config.toml
n_kv_head = 6
norm = "layernorm"
norm_place = "pre"
norm_eps = 1e-05
init_std_o = 0.0287
optimizer = "adamw"
decay_shape = "sqrt"
final_lr_fraction = 0.1
seq_len = 1024
Each number is 128 + 32 x the weight over its row's rms, rounded and kept within 0 to 255. Layers, rows and columns count from 0. Numbers have three digits each. The size before them is the row's rms in percent of the matrix's.

# down: layer 5 MLP down (transposed), 1536x384, rms 0.044, rows 910-978, columns 288-383
# up: layer 5 MLP up, 1536x384, rms 0.0566, rows 911-979, columns 288-383
down910 139:210131159080078138139130149113119134153123138130140114155149178142173180133173157075143154145091132114187130189113094118129121112084107066073184130117151119093101113111214145125140114135117124132133117083112123169088118132166158130134131169151127111090161084100181157116137094088097162123
up911 115:109158123108105112077111152139148139176147180094154100142094118144107114137147136095142100162121152121070097176136160121129115120166147077141107133086164131090061124149121149128157105086170088110107148087154141140154172133154103077102152178139127119170102099078150152059152117161122146090
down911 116:155096171163115101137147106119138134128092141095130161114119148120160125137122124198150144029101151119160151115141080109137113091112082136127148098118137137141168086134159100108087136119179119068140092120168113129127131130123126157140120089136144117077151178160152107202137155099115075129
up912 075:123146157161098108158051220185102108174145103134146152134170123162083117137159143125116073096125120106096099122151136107089144068127116181155125160194100122170117101171112120130150152155140110160046154087162138105142166060149179137091074108159088085197084150151136155158138128201141095186
down912 067:105090104127177141119207068097134123062131128154095108138098151105116111115094143137131149143150132161131151116114096135100112210136155109127127087031165124075113146129220146091092123104107155107187140141096123162123135188091090122173164160105170156077154131122106148071109128063128177079
up913 105:104123096099097138128167141148148138072196129019119169115128183120182172123125164152097117128121083188129126079178073141105115149139121111123148106101180110169135154133125153131121211095153127113160140154147082111149117125076121129114095171167109112112148098066050099109119170057131110168
down913 093:102106148156133121123132169136123138156097129190113093138146085136086155105094091081142143110129188100169168205123165098122125115111142150146133146174118114111151091104081106087154065148100157156139198077133139116098117127160123147178213125120117127106080159213188174126134068183102104120
up914 110:086097138137147113099142137103124055135096108132158117119124139148136095088151105125122105120086082133115182148090114097150149119194164174129181142115140116193028120105140133099189123134085145069103120166111069070156159070147156171108096164084130123153049124133158128121110114167136159071
down914 111:152189160140057078170093130110137152118166159083137133108160139112156077120122147162140114115159143044167153073133131149122109144069104074099132113140107115072180122113205114191119147127161117194154101130154161124097158115173110178188130132161119146105153051126161068151103130123086158148
up915 089:104123119074119120108130116147125085096161107189115133131154124124163185126117106103104136145158105082112128196156155134108119122140111155162173132189129082098130158150132114181145080155115137147094110151044138128165135089110177116134109079173056172130133137104117094132147176138131090118
down915 078:153133174143131092132131131071151127126101154059143124131107158168118085139151126160134135139102126169150061059127114119137122118096098104112095118115147157132099143089085126098132185107131137086149123122172150153137129205126088129095113183045201107100118153177124146147114102125153152127
up916 093:109074079120110143146178081110110114125133075144129146102046171132126156121140112141071076086112150176168120139144126084087137157130142146110123162128118159162179163125135084113152141151172111097081110049103114158117139100133143157140096156096160119066177131133120168092143110142115106212
down916 082:166174163123154101084091173141137133086155170165128119106181097118143093141145141118124163149130139079127156100161100153146137128118078158095178152130114076099052109111083145086165081106083098137178147195144104051164101178112076126086150121141108171194085137143118116123128164122166145061
up917 099:167124114112102160093123147102127089132086082107176093152079108114106139123172134058129195158096121166104142173135102137175126093161125163164076112113066170123133158121117118080139165118102101125125159138094115078197173082095148194063176078130076180145138139127128162078111069122124115121
down917 087:120093150148161170132165158122145163106198139128116200107198133140123153155091108190091091110163115100148104123133150148075135172085128112077150123133117124105118085128103091213149074155195121140141106081153127152055105171171095096131089146140164118125181059094107118160163155159159119131
up918 096:144106166110122095119088090141152107168071096181066136137124104083111078106103054127114171093105128162097109157109141158123140122135148138161180089213147100146064174103135098103143117159153114153164118141095148119141163049182123192084174134146185147045151052095107126150129115200142125123
down918 084:113125121151074142131200155066082169134150144098163120109096165146120163144129181099101150143107160121147144091167133105127108125093074132111087154062089145116146182123076124146170154107106114111154135127143085097133103184096124105121092146079106108171133187127162163130131135057125110162
up919 108:121087119084145141117131120109137150166097109165147109153175127115148131069141160115120172156148094189123116168085121141095140150122174150150161162095144186134131149114157135153136189091131145095085122119103133086150147055113118170102087125167128109161080134155129134069115078138169160141
down919 108:104164090140101133132091124128125068117124128109081133105074110155176102194127101102088104086162199091135113060193145133167132131148080114108111062155121126118134120111140134133184076190155087170152118124132116182084083155102131114147140110117103096065197135123064130142101161116093114119
up920 120:121073155088163116150162154129167152145142075111110141111117154095108161121087131096155078167109173142175102134177120136079161173000138159099118161146142081134140139159034148137138128091129149143140127104144142169170153114158116133127142161096132176085113125186124130133191090113121135100
down920 166:143179093155106122097105103087113134107097183144122108105092107131158111136162140159097173086175124115088159136110137152181102062247137102167148075095113232119122130093255084161056153140135111112131129131127106109097128147115114179120125107174127082145141134067130117141076152121140148122
up921 106:167130140086098156070119148130190142165081137146125132109048135139184095149101130115133121080156077196162098139099123148130143139123112143136130134156137149139131127148130112176120119158152135146168115110163129124180138121139150133154119128131106113146079103135116113127100113036096158172
down921 101:086157110120126139149136128134052111088121101127117113146141162133051121126113179146122148142113136036146174121155135143106094132170114107172114086113132129136091122148098148098154121084088146093054148145094134120106112146114109085128168125100099095110185141113158148167118149120182182072
up922 087:125061154094126088130117106152095138106108100110083159089131100201155169108129116133126093138093137132134141142152206118046091101128150109108100157162114105115130131088134129136119156176112164086159049162189158095103112139092065140186117175124152168132099096172090094130129140043150157155
down922 076:108166104138139156101143168112152113125095176164179095198176132097121090170133144135108144132156134119147131089092058153202152166109105138145163111097149125155162141172030077116172146116146051164096192080039162138128162124120166115063155101120109085106158145104181141136088120184070086077
up923 102:139132142105112130171171061113217092084092097089124206199142093146198133107134084110092141159089144123179123102127045129109101089133084182139145104150167100135125155137125147142161139135154167132136166120105089197158172172111081173170143103181111142125157088151168062156072115127158161158
down923 097:141122093140150127079110166128073161109158146147135104121098202154055159184122103138148099106132097156116168131127198108153165168113161047133090141108086166122139078118124122126094111156111121113117098111122152093111081085147176091115127151077081167138102209110065130065175124082108092113
up924 114:131080090099074155095149125136105153118117102154119164127144143133118124167103092094153143095111147044122095153129095156184103064117163146137086106127157196149150147124123110162179087122097096108092056124115158140095104160060140159167136091082095104102131081116129139138130131092149149051
down924 114:135108148130192091098133109129147108100106149136131116156119121107139143172103132110052141168186139165160130122138206126047133181108159122172138132106117134104144093108146123119116132121084147161150224136110122100217154123143129140138163165143128149071112189111101110122132132148135112171
up925 085:139127095097132143108153154076086099170107098141119154092170111134094135087107125138198088127118155137174059165081157133107071205110175101094123138121124154130149197102116125118135171122140144130156117145173143130146082136092124139076109111135121152125161104151133131115179104112090144136
down925 075:132145150149171102136131115196168156125122166127140094169086167115146138167130114118050156136136095100076179125155131085132182053122080176131139136148110120179117074198122116125105093129122090088122150142074104119106140137161146144134110142100114100145092124088136147142128115112128122114
up926 077:086083116113145119146110120140171152122156099147127118082151169111158099166136136092083144129102134184096140121138164104118159109141114129124112179070071156086084134092147117145127160081145130134133145185195112100125144120125121184168203119147085130114145195085099108119112103090123139049
down926 071:170128153151108109094119156108111133129083162094116124168126085133078140117135116178139181131148109064130148130116104195135119133129135131137153096169179135196152117146032144116197113164106114093107107086076111173145119154130110061067063134107165141098127068189177139130147118139154137187
up927 095:123104119114140197124154113137109122134053136104067107183129155125164071130090154181103137206161097154124116181160127133074095102163056147138115143089194129190149098179131109116150175110134075105113187119111150145147148136156075104104133126140088096090182103074162065167123111081152166105
down927 089:100108140064107084105136165125105149136165121150210112083085116117098152125152104108151147021101176116122133119080102077148156135071176147122117114158060087109095164111075185146177098137146158136139115137135115109141100123131170149158128120122146173141125112180121215061125106168105079122
up928 073:144066108180154182127217133093192126141140121166134104150121111133144081172076158097109140102103143146128097132109155186145152181150144195118099141094105095155097160148133119148145098087143122095149139137114095120149144149083159069129158112111114129125142125177148153152113047102125140131
down928 067:161209156104109070121046112109067139119165124097116165092187151159122191111137081146178121158152145103121161164177102108131109109155126043104155122161141168088131079120136136088098157144137140149109143114153165132106127124173105178111135138133153134106060131102113103121155168166106104139
up929 094:109156141070113133098138169122145129115105153100105058141163138119106124110113116103107130129115076109132088147095167044148023112131087091108137120143146155102155165149131085128129206114143165129118100138162128087084112142117092136120145112172171169197109155171116161164067106086097152149
down929 086:146130146175116111163121103177139124122140066141135181125142164108109103157131141135132149150173169113117160129178077159113192144119168145155115156139107067194127125084107109141109080137103152120145152102107108171164159134124140124109125180102092102079131133088147138106148137148114121092
up930 088:173119155118148143182144126146085144146116108154097114159128037090188117139124106135089097125158141123062151097087100181139129175135106092109091104155181121136168078182139079094142131140109126102132128150155112123169110105133088127098102153103134103117060159144143128199087064104124110139
down930 080:087162095165100094083124083072174083150165133109141128110137231169103135158112161055152187137117118156169116142152143085128106125130196169141170131126093147111081164078150148180082128082155117124092148074126129116084174107096184164115146113126121136117169096147125130064149180095132148100
up931 128:132151147131129130129130113138144147140100107196153207119111129216139202157096107053125121145110144187141148104109145100172154165108102096110125121154117116121200121127121122117122053124116111095134099160131131133074112137133130122147103141090139094173116142099123181117136226087123099198
down931 130:104164094081126109144097172104098125110153119109101035154110110091124080099130148112119154078157105106111115138103172191131174106146111148163135150104090149109088080162053145180119169103133118163074153116159099117159120070107152097119160122183084141081109161128140093125122067141134150063
up932 097:112149147141133144133100171168076093143147142190100135149125105181093188147167173091168151129129134111192169106101129132139177100135107140139119171109120136085148168108117136149151127093114107123090167174133101113206176203138126092103186097110112120121131058138104137167115142138158129094
down932 089:165123133107125133094175100090159161103128127074177079151140187087168087118107095126084118117146109098073068118126160149103094173125110081092097082146119125174069099119126082096093122191117168133122058090134124151051111081127060157147107133132143128126142174109115144108116133113095108147
up933 115:145162157139112119138125191155121127132130131089084101103112091091121157142138139140100127136156142157111189147158102128131093102148142091117163111139172117080163170147115077152183196103136148086160072164129098119149121103199139123161148143228133129126080123134121116154088108082157155152
down933 110:090150085129095093084133160063151130142089172094155146093116106126115099147150133089132133170164133095157086140096150079127163128119155173095142127109093149136128156139150140156126089156065127144097155098142163133121203083129092142121160145108094145096145103129169112144152110120135139164
up934 080:164167142114121205191176151141074097078176127083156142109097193130044061122125131136124133120105142076161153138144121079163068130100118140133131104142167091134129213119122125091131139098117122190073067145117056162142093103110118117120144084141088162125115118116170104186135101122130117152
down934 074:070091098169152087083082126115216170180096131139111131168187097127154159104095108153118143147135127161051128114119115140075187089151143147075114129108115129119178000123184098158113130141111132064172157127141156110106154165167150122097120181100173133156125133138090162076086178139106125114
up935 117:140208096081100121093132163193095136126174120143131142164075177107149114107084097092116138102061159135084135129116175123155125072123096152171166093115085132185151142091129087070131093156147099101139069123158154139153123111117166058184155112200098092066115138152102162087180142133150172125
down935 122:117082134168143107158129166086213117084102133096148137126155028116097083132165103138130124141141141088131149076107087115112182137164179155094091169125178128071115154130231116166085124093123135137139107116119083097085201106143118186081058120100145124158118110106172117188123122134150139140
up936 083:125068114070119148104139174091079157128041097096110119100147115159191157166136105150098145175080106172126139179142121171159101071165103137080150153163096139094203117103134148140121189121171145119120130150112151107086152118142151119146129127146163125100098177127134131121100092093146144135
down936 077:170164157150143130116144093130143102092208130136096144107156107072083116145115101117142122061164151084130126069102179104125127193041164124157091114113136154141092121165063095173166107133129139110162120115099108131161136110111078191071109125121094119139165056118154167133122205164098121147
up937 091:172117086105109095112170133124150096181102142109161114129048174098075152132062103166199135115116101075139079094111148123105065090125150139114121100100073141122143142103140140149130087129114132160154167117105094144113124151135128140121100135183098126135120145138084153091138120140152117103
down937 082:084143155115104121114104137140135142061146123124109166145161114152176114150171122119095103141142154180123181141085120107165216204137109088113140181154183128168148101153070107153184158124117112101096134167170142119144118084117103151100203083071131079101100074094175094132119112121113141130
up938 092:142114101077079125165129090115086110127098089187121128134061147123130163157085119104088149158123121130119175113150202152118177124118178160133123132205189211165126142134128134115154128154128139117158131159095138157128192082087151129158124109108110143074141058142065198106123151111120155141
down938 081:131154104186160114116121152143175179139157161147143109121225129158157139087175131086154079072126145123125103094105107129122066134133103120097155103040039115081122110125105116139092122075128130144098156124119118107138056163109106144104158161117143107171149161092154065153186106135113125149
up939 076:101161095131157075144123146154140133167117085123079115090101115104156146085120131168122104080118085163169064102081130175160133126164137126125126101129140129120176099124117080113147111143112163108107086174212108103147130150112111086113096141078163101089109129157115176100133119121156162197
down939 065:168104132110093143138148148120119107129153148141168142150137107161124140184114134062126132193128200092091188154155156072146137116085099131121143154189125113141079176096176146149120129088150143167146118117052140126112119113147149156118156081146103131117134112090157075166124156144102098057
up940 074:118108099130141127173113180133126158140149131178127157131081178104149107212125192102150077088164132123148127073129132113061132077122179179128113092109119093141141138151124088103129165116142135068152161135114127091123163150149105167134175068171105093145124148165129087069156113114134161084
down940 065:143172153094125128087134095118117099106098126103124083123182052132080174063114056163121169151117145168107127148117118126169103157159079087129125149134138162107104118122144129141154113113114132174105126115120111195184121098148114122133072178112152143108114100109133118186110125150100085141
up941 091:160109090089105133036063146153161125144103106144134053032108117143155152092066151124136149097169083112130139097120092131115128157132163133131150128120142173088076118150130158155125121112150119094128221173130124148161104125148128149078098104162127154168117137140135136097215161131095114128
down941 083:143156083139125132150171092087146126094172142088106204183140111125130081170179099121121143161094197149113104126132174129135070121125146129102120135101104086154157138128072102094197141147130151150148027048152153098135131119107122105190176123121129110101088085144102125140051096145187128120
up942 092:142135153130099066094131070155125135097128117092054140076175100142202159107155120102135151146115105126159106132155154103171171096138131144114126141132092124125144096117139143183164149144149134144155163103096151127124120083155092169179119185153148119121081117127141113135130134116131122115
down942 083:131109146124150181176158170078121091164096133174212135179109155137083125122089156123116109139111124156123175133107055134109122144115144095141133120154155116148126188127075131083143093115097089132118115117158134150138121146111179078063149076109094123092169134145140109100099131110109116122
up943 092:161093136112113093213177131174098160109052151133137128109115158120117110139090104154139110197096111075146153174153157148137135100112175125130089099172134159145173091127117070128124092176122124158176135160086177121132133114144107196128155150151129182130109089131093144071124161087108138136
down943 081:065116126145163170067082138071138096126185094088151140136148120149082133111168127119116138083134113143124081059080113089123159136097102141113148149097094071137137153119037178127179153093136118128071136120154088091102124168089163090086133092105138071107133176098161091170150067126140128100
up944 113:165125112110114114116146135173075081138110097162132138131095164161109193160035149139181125114089126112112115147095118063085138120146173126156141157109094175181107159104144155160150119135108113108156142124100138126152132196149145131092153138185152137036156096160130147134115129165123034120
down944 114:124165118134109098113120181096135223165049200112114077192154128120141082137198107136101212101130134136142091102137124144128094095103110090069122130150163102116100093077144100129123096075154121119128124108125106101120146085111103146085087158085116143205096137126120128115121119081155216145
up945 094:133101143115109148131099161157080157165145152166127099162076121093101116178122126155157126119089124167113117144063174114137145127124151121148149127156148125083116118147125124089133134097125116099083132074115068118108209115147177204115186114090124145077127075205123134123139118180146173109
down945 086:088160121124150081110154123090166084121109096133073122105161123146122164084124142110129122104144127095095121123148081174097120124144089134126112136095102152175162139107112109142118126153161154164202105219138153112158095170105110098127088127149158079138121159042125115126140138076118105132
up946 113:129192141080175091130146096133103096127107129146053177069143125104089138123126113088173078138118113121159159147136144087119117140114155150118156146094153153117127110160046106149114103121143155141131145090095112161118141135159081131108097167142111130091153101123131159157143101136166111123
down946 146:146160117180101109115104154154153141133112148093161083137119108151126105162140138160137180119160163148118111124085098183120151112105097083089147102145111120122185196100255097119098110124139107107110129196128100106131170100141170163133122135157143096161125128104127137115129203108063117158
up947 114:194145118112148131092153150136123111157158132145122176169138083137147181167100176085094065132093074184220065154157189179110096099141093085117159125140060168159157113147145104183119129125135139072097077164041137176096179145138122048150123191142087210110092129150143161125144099116171135138
down947 110:066105123157101138149130119115105135110156109093120119124096152137119114130119096119174175113118198112090182149153091133119132166113099134114122121103128105069127112130087136050156160080160073161180182086152156068153105139108160179093127122097128087162150102120107095129105131122132148152
up948 081:183099134170112110102175120144052108171146135090101170130106186063142133118146130109127120062045147090135126146097156135107146124147153127132090112108074120086121142170133103080131098115117106146149160117076078137140119087169171080136105174113150169151118145106076137096105119159106078205
down948 070:065146142103125116189100148125147148116095119188144087150132114195122130118074109148107135177248073179121172105144123121165119148111112108107166105167160135173153120092088133133187154115157146111094103131190161155113120193112091134133148118118112129082097092134194119184129153099143127034
up949 080:125152131099161194107053110060122116129132098116122104119150087138097120120190121097128179122106111159116153145158123091116115119129151087134135126052125094128085138174116057112144095102126144126089184177109118106103140117123110182105194093120105128199176139084136149105110134161180100084
down949 073:115091117136130085154197143172139154124087118113095150146094158127152124116066089160126096139159140094111116110128149175151158116150095189131110127173126159106157130106155235144133152148146137132144084054096116133128146127131130087140063163122127149081101115190127081162141100106090194143
up950 095:159128125146113178128034139126104152127097049191113159139124073162115134137126133058115180106191167134163151108082116136124196139133116142108095124091107150143150138108102148097152112121133096169078184142118151100152177123169140164098096067124107013101149173135134116073146137128149113121
down950 082:112106152055168053126204104116157098132148165105127073178128155108155150128124094135156133131082072151074098097141173149142079093132125129081125164176133102115098133122183115169104156190109157085129114133142114167102101126074102099150171175108143197107111068131099133139133106100076125128
up951 108:124126102131147094145088177186190097133159062116132108152141069103117093143070070139178150204169078116064169121062126136205178089098107077121156135098154185176085155107106153161140115196124136086148147156057092095128172185127081143132116130126123126150131075069116128136169150122126130126
down951 102:102125140065118136093167086104109159096114158199087120091050132147121168106161165073100067070134146112168077155182161123064156133146126183139120139152085103080207098174231092152053115085132096154122129088169162195160111048141186125111067147154141139058121182178143139173109086121125098124
up952 092:154187072127111105113150095162178097094103182189160144163048092098145139161166144132113138108074108126114120142073102047141139089105144107125105102155204066114127104105129119152146113154125096160152121078100167115172170135161162200052117175144114159140097132108128108123072087145116131098
down952 084:122109188147114162147109156083098187126107092085127134078229161143116125099086112130149166165143107137103133122202126198117112160137103130145151161120059169149148139121097131125176135139108134083102140180134094135091076114107104070147147084126084062093137125136108154110173156109136166136
up953 087:160111143125124109074148140161143164132070134155106151105110183118165144178110079140139198112129122192057114086087087172109135171169181147117137086151104122153111131151118129102121119130158156135109138122118131174123176152141161137134167187172103116062136125128105171145125131175088137162
down953 081:111177107121107102172107105127103075117186132106129121167174101117118122116161143108076085150121100063167130135170176104098088101095091120136088121078105160075128110107211098139121124101084084138140121140131094075175103131144101160068097096087178163188133098118163100134170125112159123085
up954 102:116073129148130073103098145102157085147122082111132175110110107158072124174139085170206138182138146155165172132095141103148186122145123115094115084123107122142096157067117148069140166113090124112134118161113092091134131169147127158102150123165088108121164154081133180121156103110086130093
down954 092:096155153098172155158166152141112161112144132120109096125110157085136172085136186089050126097134115133151082114159123165136135108111142112162141099166153152130148113161211084195079127161151090157151123138104144132107124049059157136128114134077171135141081075118110094139136138178127125195
up955 103:217124127110155115090107154099116065152117138145151168097089098174128134121148121102153177163104141140182154144066220147163143142076082143122083156072036102129144117148134164112119141129104127109135205090066094082191096129184130036099147117165173121130104131105160135106187055102181151204
down955 099:052139071128098133162140102183112174095111126090105103183180129096112135134100131128115143165159082134110104127165058098103157108155168134096188144157181164119100163080079115136136095117168082135135065114176170136064133113073131202139084079159088147099139152135068143103089154156079119088
up956 109:116091134163110134096134134155164129108192112177128141173109133129082100134135142065138191106111171099113187071151143148152150112125160164101069127124069153117130116175138142125136166145125165152074073097145181168156120104195106172133107113135087136129130140113109139149087116136191075117
down956 106:166136132073149136160110102111099148139102144134134134090178131170154122132115137179152090119127053161120084151116108142151105198123112134129192127163128096126137143127145133129181124106153094108167131126106080066103096142094138101161134180112159128125080135142162138069157140083073115125
up957 082:069118116067127114049153175103184151075059090149137105067148106138193129130095092106133083155098134154092155076118111191068120125149171124104167155170208116120113148090118155116134128100134143126180088214094149109113104134131079142124158092132117175116147112080181077165076122114163138065
down957 075:156149146162097155162121076153083083146205165128104144188137148108079136122156150165111219089133109075125093171123157093183142120087125098135103121107055154151133118160083120149127120137136097121063187068156095136158161106136136134142115193140123057157114094179098147088128147136087139185
up958 107:135153107129112139119049160096114111172083106118161072181114115131136159178127100119126131140101112102109133107115161161128126079138090131125140098124044117099076170154132124136126112106142155122160115175085111134129165172139119131172176127102135143147109088087137175097139104141130159211
down958 097:132089164154135106132185089150093138134204142152122184136145139095100155107151120096153150102140107112150134191197089117104115150090111107132119156133167161160162047104095134107164133185171111136140134088128129145134094139088129119095145179154092098137184149161085061192167133140108100057
up959 106:092115070093150132047140164132193145138132184119114145182136143111094113128126097109178130116043163096148107150124142092086160130141111136138116147119166125113119156090141165134190178118151146085153171170186132145117128191099125153055115156084157150126164085103164127078161080117147146080
down959 100:159102151142132131136110063113094201109129132072135080107121089178179117137182124140099163076125122174074147118147121115126134148112120120089162180090103117124130095135112139146143076137147059170189114096119129097104151113143133091151141109173101082164152184170105159144136176115100136136
up960 111:105057123124053113088126126079135166104210097123159036143123117092120136147096112120159124116130126151159083129123143104194207109141172073118097112157126197156108120136157181152165130148176128139177184117114058122115145133192129137142160149101138105111122159143068092100127074124183138139
down960 111:161168136088170110128133168166108188140103165084106105122127167149148112130137139109087145140122163070118119163115127168074079131065123201126147147080205113125183154081125067172119166104080110128135071090141169158112109151119093139121131101176124116157147137110183159108111195114107171134
up961 079:171149089135129134113139150117065116125179066176122121102104075155177105143099157111170162108197156143151110116083113104162121120155189133116143148101085143126090177114127112105150112143113109160125140132101138113130108141144127162067076122160061101059140102094125119073212140159041140111
down961 069:105074131114112126125171077137224135128078126093172138154153174103083176100151109130091106166105090112099144128165181133075167149100073144120162118117134125156137096144109111141137160105127142124138114142161109139146141101088139093176187124105181165201155175149148119157113141117194133145
up962 109:077125074070093051141146092174083063151143102125132163181129164143125143115156105142153133157095126111060147108127182137160104123156139122145142103136107135096149166127138096091144152104162132157097073132164138124183116202172156088117084137115167145143113096139115109128141138192094110097
down962 105:195121145165146194107130153099175143137129123171120076127151067091141114151119121063103192060106159162163109138140097133100153146120158156101160119127129140138079090117144180131128088135123164123151155102112062151074134069107128176169204164167107123123182122124123149134107095074159120130
up963 086:137106166121132067146155156081170112121116092144066090152105097145113131095108051143156147133131056167173079136103139118122147128154149150112113148126091162096111143160115141157138108092112150106123114134096181058151159070098109138118151141135134134096134112110156067143133096150144166067
down963 077:153153066131152150144107139185092095108153175130162165116148153129127164130074203076110102099113212092082209135140114108133127131151120115160129106147152057164141120111201116098117137172135122121118110089163058148133074207159120117143127125099178131134108121110100181105166173087119116184
up964 110:183157130142121082105118118086122142146187171082115116038157156065137139173109124070127183145130125173128132108129107155171092101136134109173139174171115161152170159143149111116131139181135115074112139097102080107165115102142158149148141152093160148107127087108106103063175101127123118075
down964 110:067120159099130147119106121202125101115125102145200103206065149196088111082123131148127122133109114135151143124128116121100184172121134162092115140057151118131080096092056113109161112046127135141163138136164133165070080186110074081108115094126100130134107139150139136201088127144144153123
up965 110:111128139145143164131148169180158104094107160053185173121124081122120154172173149133116127142126130143159155090157064115158120163120072113156104131129171101144188226098119132128129169122144115120140129062048052091165145121128102150117107160109118100131142106095078093131101129092027124115
down965 106:147150114128084117149127147119116158125121126172111114118134129138196141100098080115090163121154100136188140197119161128073120074108183128106194082153162142140141115140024134150112109105101132132121188152160159181126140108132101088149170154103125193099097127173145097101167137166209141151
up966 098:132100147111123120128159159127205127107130144183113153174159114172013121192127098138138088102130078114157103147096169119111179147100172116154123134087151088203140125096123121131127180164128165080174120142065132095193141133115083104110161168124063148103143087127099160155128121081157193169
down966 094:093143149103142128119109098152071138152121095084121101109091168104239163095077132137107150206124123143110142116172109085161113114128105125100156156199129160090115139162140156093128095071158057160083127112147118144061062115167172140117118114123165141157087159139184095081101123152099082076
up967 096:142170123180163118144114148135097115146126123148111092166091173121151098126111137114142170084187082119101110101069131131152099098114170136079133127158183132146078126141117110165150123112134105124109162168120119098205147139181188093084120123119116108126076127154156150087216149154051127103
down967 086:120115153108116087105122137092134144122085130125153197070141135111123178096140091145086155152102156133163144137168141101088184138160115115134120133126101152127162136105124134107162131130141140115141104109126151167105089122087088143140116148126139158112174115160094151163030117099180124137
up968 089:100155187094087171121080160126086155140118036140141097140139074151178113134171125103146186113078085120106157129175143135117111070110105186129088166079131164116157128054137098206135124112099157123071122135144106141195167122141083136159164169118157092057117113077141133172168085143162116057
down968 081:154074024115124077126128106098164107138143180114094196115123125132082166130091147119106066113158165151136057134087113117125151148157201107133167077160094112147084146215062141093112117136128104111163117091120149102097151112140107151112093078127113164166136129162134121108078148110139165148
up969 098:140153152089110090117114130121150122111107097169146108155122085089113078168162125139093126152117099144118163146137154117181112149111144053108115127126121183128053108111124134117140140149130170150064092103140112097190110141155124180126095107127150081199104102101080149131108185100152144109
down969 097:120068145182127168092130149131120139135155142111135147139120181153112151059083105114178150145108147106129108131127111152104141134130132199157130123142130070129135154149119114154123108127121111082155151162121142140083097118101126073088164149128104180076202156140178152117144097125127118148
up970 105:153141167092211137150120130135127120106107094153093102096103145042107159151101123153158067173166111103124143126173135120166146117146109123095143146118175134128131165166024088186106153080131142084141152065156119132112115128149057129162077115134116180070130116138161106124144122091150124132
down970 149:092132093149048124108093151143153116135145146107158142166184109192137085113134154136114166082125130160133132140047128137099099119087153133113115135110097106140133136131255157089117112154109144158100128148043112133144171123122169147105157166136144071174162142126108141134109180148085126129
up971 079:159099101194150117133074143115092101135212091163088055147067182145108122096120139160143133083128165164164092055108108138087144111142202221123112115122093177150198197090122132143138102169111168097127191147101129126110145081105164121132143126107095160100119129089106191096129112095120128145
down971 074:088139121096116120132177098163180137175078149116149172101141023130171150133108136110090122167118106091099166203142123125185098122148063077133142132143162093108084080179146130094156130085150089178091051138174127144166113179127085128129123140120181095140129146170147105162110124177113144093
up972 067:158131134160118076144090103164109150156125145109182092130131141123182141118165080089129144133135087163052133175113063117115176084120146155138063116230118093123049137117124144103143089132130088137066190105056096092157151102144171151163143077107097160120114146118141114139174202168140098114
down972 059:096117131068127168107185135064146091066127131146106166116114123082080128138116167161107141124123120102175108057123177167150088172108133094137168155015128163112189085132162148192111153147143131130141091167176114167122154152130051143113117191162138122161134132099120126123088075135099154161
up973 084:079179109077182110130106134149135093138126104119075122120119138152163129160134121090120136122187120166105099038124138153123144143147099084102105103130104145126164158188121118160153143143117180047077143193118110091149117146180152155103148067143130140118130154113164116109164165106111104131
down973 078:156107134164083124114136120114160153119128160158161112141128119100083120106116104152103150141051154091165188202118127091125122126143177177148157141093160119139100130098145125097089157114130093201167152066146107175132147121060114098135119153106098105103130116147132105187120126142139141151
up974 097:171125176073095128074094088133088137108165080155119117137136199074083110140116155097108170125134219168124118185146148155131122122167174109127128099169122093124125110075127120118120146147188092112094147103112081173117110104147097129153120136121178111099173086143127112109144108178179073118
down974 092:088121103137144115181164155128183164097139177078131150117140119175172141119135046143135106104123056103148127070130148084148100135097077116121141157077118139166104142195097146116162095125124141128135112150154164094148146143117141144150107116141117156123096145154111145128112155090094176137
up975 112:151154123085105050102155105173117155133085109174080108145165138153125178118135117129106090206177126165136148154192156197119189182167120117135142142125062134142040190110131102129164123079099107159086105179119159119148159155152132129149161159113100172168092146103092088114104130117115118131
down975 104:107144148163087169099092152136148142143198204109137089178092090144098143116111113127091160060084081066157131158056173069163065049068159080093121130168179151166157063156085162127107139165198167098165133123120114139114099172124126157129146164124124079075190132155139081188129118102159103110
up976 087:159109192138152035118140196157115097108079118165103098099096139095193107126144156085112147140190116169040125110094143089106124137154113103116104181138124100113094110182107103099132125189086150104041100145114100097175117112120126143137119160170137159101111100157167118143092154113165106065
down976 082:101203090079126193119117059098146162158165122119166156143170100149095150133120074153139121112071152079178139099143135171157127141104162166102131081117084160132170154073132130182128128099183108129180153078143156187118128124132118116122145106108096082129149168139109181129144109161124184176
up977 108:156124150131133087151129133116153097130053093237109111114129096135084152132143098102106095162202100143118125157096126146153120149143081169160187206153101124131108172126116158105157153121135132117087095106116133091089145206097141126135107140141101116121078153165136072161096093169112126088
down977 104:105121139100088204110120098118095153150223167075128123176157182135209156134136119127096143094056162078125163151146121117126118097085155124090066115130170103097140146069132117162116117149129176123182138150165118162176131093137100136104167155092193147155168136114061177111113127131127118129
up978 094:112147167080043143157135166107151168128095110172107196126120114154140156136132093084087126153171094150110144166092157098139165177141134122150131114112113159204193139174116104135120138149121074124139170120121099104184156174127072122106190161155074101157113166142161162131176176043134146159
down978 089:172061095145194103093098125170096079101166132057163066114131126088080120159114132178155143101085160096158124099114119154135126060124087117127123110111116113085076114080116157169141146141178139109118128167136140124103119118120158161154120117121143157126115056117106088133082082167162098106
up979 063:111135105103127080122135173174137126160116129144123114137070108125090127176098119084071143092143101177113162151149172146120117069117179129115130113094122181125143135132085075127195190153162096046084139092087090104137142092141068161142156188185124115146109148096148138058191106065109078131